From a checkpoint of a small transformer trained on Wikipedia: LayerNorm before each block.
Each number is 128 + 24 x the weight over its row's rms, rounded and kept within 0 to 255. Layers, rows and columns count from 0. Numbers have three digits each. The size before them is the row's rms in percent of the matrix's.

# layer 11 MLP up, 2048x512, rms 0.0446, rows 738-759, columns 320-383
099:145137125107105083144129121130107104138141165145135119156151123129102141131135065157126163141098122152120131130158111148134123063105119060136126130136107137128135102143153116154156108139096157
096:103091123122134143125140162149093140126127109172101100159109109141133097148144146133166137107117111078165122120120081117070114181143156153101120143132125115098126121120115147136128094061120155
103:108116121174133116142140128158128127076130103098145129117138161111114132107178116152169129154086140161080139117166103082120074128122126151104090084098111178083109157142127115103144119173106135
105:147148098139142152159149106099081105104118111116111117112148118157120181121172130129145138070132182118118138167164109116126142133146130124171149130091093114102129100144124128136101151145139141
102:155161107127138136088110099144135106145160116098139114113149100156131159130100173135155125096111161120119136097169121122153129122124113090130104131138082112113136136151084093137076135143125133
098:172147098158127164148136125131136081144164122121092129178125170115123101139101154136106107127133161090139106130144108131157098115104084097118140116116117134116158109107106158112152106148153132
095:111138121081099140102096125107113124114132142145115098146122104073150151109131168165135123078073143126123113138139160108116097105144101138139113092115134124118112142150120126155101144109105152
103:139138139125106096164150139151175098138115113134108126134122090133139123144156099142176102110153111160134127141078197161164149114110089169127169126139131166119109136103131086147119148115091162
100:136182111109134133092098107146073093117136138084148126144144104100101152106182164122107124107110089156134141117120155150149152076159085146123134085119109101116076056113110114126087131182159101
099:129100173139070107146098108133114115127166130085088105144159138118141114175154138128149124146105129131130135130136103149143146140119120140125146171131127092098154164138114095140147172116135130
101:114157141118124122178157156134160127121126149155157112162092109100112140154185126174127152121137088122128150120117148123163106134120082112148129111117163122130135123102119128147153129113075133
113:178142134170107109121102104135145153121154121081128111122092124168121105105072160115143129106182102124145149162173169091127138093159119103119111101103126122095118114099110179127111091119105168
107:108100132095096176181166202155094122129109122104136129122118098120123120107150103107095141118127172112096138164122127134163127096156115129167121128110102131122136116121079130170145114150087115
089:137180197160137141099119133137148076145131170158114116133148155115122096149149092074127177092155088150137157107093160117109157121152132117132096116129139153147134087144159129131087138130153126
099:127079146118105114140083086139144113079161107074135088132119105094167121131134173124150077095133150150132161130125135136147119140136156106096124138152095180114128114109107117102132124114104128
102:159094124178107119133147094083140112138094145108128127159126147117139123093124132126134146124150147086102127144176117144145115122147149119138098129137105140105103093148124101075149114127101165
099:175134129089129126135085114134118100130154096141112115111157114152087116121129134151127129119144102135118137121148160116113098130125110103084085126163109124141087186142134155160132137110096181
099:131090157154144131168144125156135121132136147129140122135127058109178109170149146105146106088139136120152154175133147082097153107125074143121106141114115173125080132117070134120162111135148126
098:064120118142157092095096157116118113130152158102139123151136122146126079161110096120125126124106123103126086155120101169128164113132157129105128184136132132115111111086134102129110147128153134
107:138111140106130084081119149095136085127171132112126095105125085104114126112121130162099124106089131103146146143149162092112128110136118099084119124121104156143119100141097141129112122102137169
096:123115122136092126078106136133097121168166102153086091144163106135144101103130097189128139130071132116128109164120110154114132137136107171145135122074118137110124148121138120100145179113119140
098:085118122078099091131130131138103128145140139096131147143116152120067127100142130154155114115096191082144130176141127168127099103144112126153133136135124158134113155114131121152107132116129127
# layer 11 MLP down (transposed), 2048x512, rms 0.0367, rows 738-758, columns 320-383
090:040117151174140146103156122136129155118120119138127124135090156149097078126156095072137152107116151082132100131128118121175158131140132163144113132113132146114129151082120137153099106089134118
089:161168139155132149125127140106119117116148135110120151092171124106139166128155084143104140136127135148124192146128158157156123123111112110124126100100083165119161122132146129095141143159169146
101:107110145172128132142168119183138129121145152162144122155137153135144119129083134161070147129174147124104095147099151117121142153098117122107150103105123117142111092132135111147131151141120094
098:137122129139098114132141144099141155105142142125185165094127113183077106116157090103141143149129109139153108101125175187130111104173110139138134095129138141133111156072123177131091148118088135
106:103084143137154127145136114123115093091121124139102110093145147129136118115102157121107130130173120155140152117093125153149120113117131135176133145137142101124175152091099113145132161122130130
104:114155150155094112117118130125102122109157136151131116165141088149157141163133139111081127117140086169148139159117146124113172140135123181134130154100121132100085133087114120124170121134125137
088:136138131116134103147151136145106133089115104116127127124114149146118086096126101156111098140162166172103150103117090144124137137157173132102082176161135139165109161086125139165113127135141139
103:163145093138121096124118145143086122141119121117131149130089101108136131091073175108126150123177128127120153125108116108146103127112163095099122115081143127117151135153118163112130134169097098
087:098154103137134149126131134116141131110138135107109169127123133177142158088145127105110136128142163150134116128088133151088144166098152120149109125130150122129173136159170159121102153148098123
107:116122112123102157105175114141137103103093122129136121112139084184162116148133129138156146142150080139148088092146123139113136116079134158099103153148125147144090107158100107167116106087115112
106:066147130171137112163129092144104100151159137086093128138119137159138097134087125091156170108106105127126095167117129142097149095125150136146121156185099148117127167139121100149075158168161114
097:138143122129109146132164143125102112093151097113144137137105168133143106162130166136149133162151149127130146132176117143159151110143162112140111101134143152102139135116155152120126184118098134
113:153116136172116097117120128153104128122106139102128141139123093199160139160119144120110139146146144098091145136130129047093176098140096153119135179117117133122052118170173123097156150132102151
085:124090088115119119126138161109097140139150141140148113082102154116122129100147130158098158114128164109132144152124119148184099140163120104125132149158166151141157130158104137138132115136152112
100:136147156169154155112100126158084117132132155145138136116146139124116120117131112126140137126103127134098140147107114161100098158152080135131123148129158108140146140146109096156129092084157138
105:102114152111144126112159144142106107153095122132104084174098130169104115119111123148122115134116121145115118122105158123125087114074116142146147140163118109153153124130138133126162112111143146
100:129154128139105132202127124099128134128095115097139122147124168124143116145103131133125153129127126080120145132127108179119141112124107119150089115099143167147127099156112115137115145112118121
097:145158165134152135095130107099107167161142151111172099132172108094114098139102126132138149121096102127120164111157098152113156125154164107113149148106083115073149121166133146148106154144130125
096:106133116110091134083115084139096120120163135138102131127128122096125119124108118184094171130154100087115129060140121098115103147104129159128150089111138119140137140122091159159108102108122094
108:154139145127139094104127121141121095103107165096163133090141089069099127136115142142129139137145099134114157123155131143158123077165126101143138126160099161111148082138102104149163113119107101
092:131109128130109133142126149096156096079157106147122099148084148098121139150146092137123138168120118102129157125173122110152136124108133097125113151160149130148099125080150125161120118085139081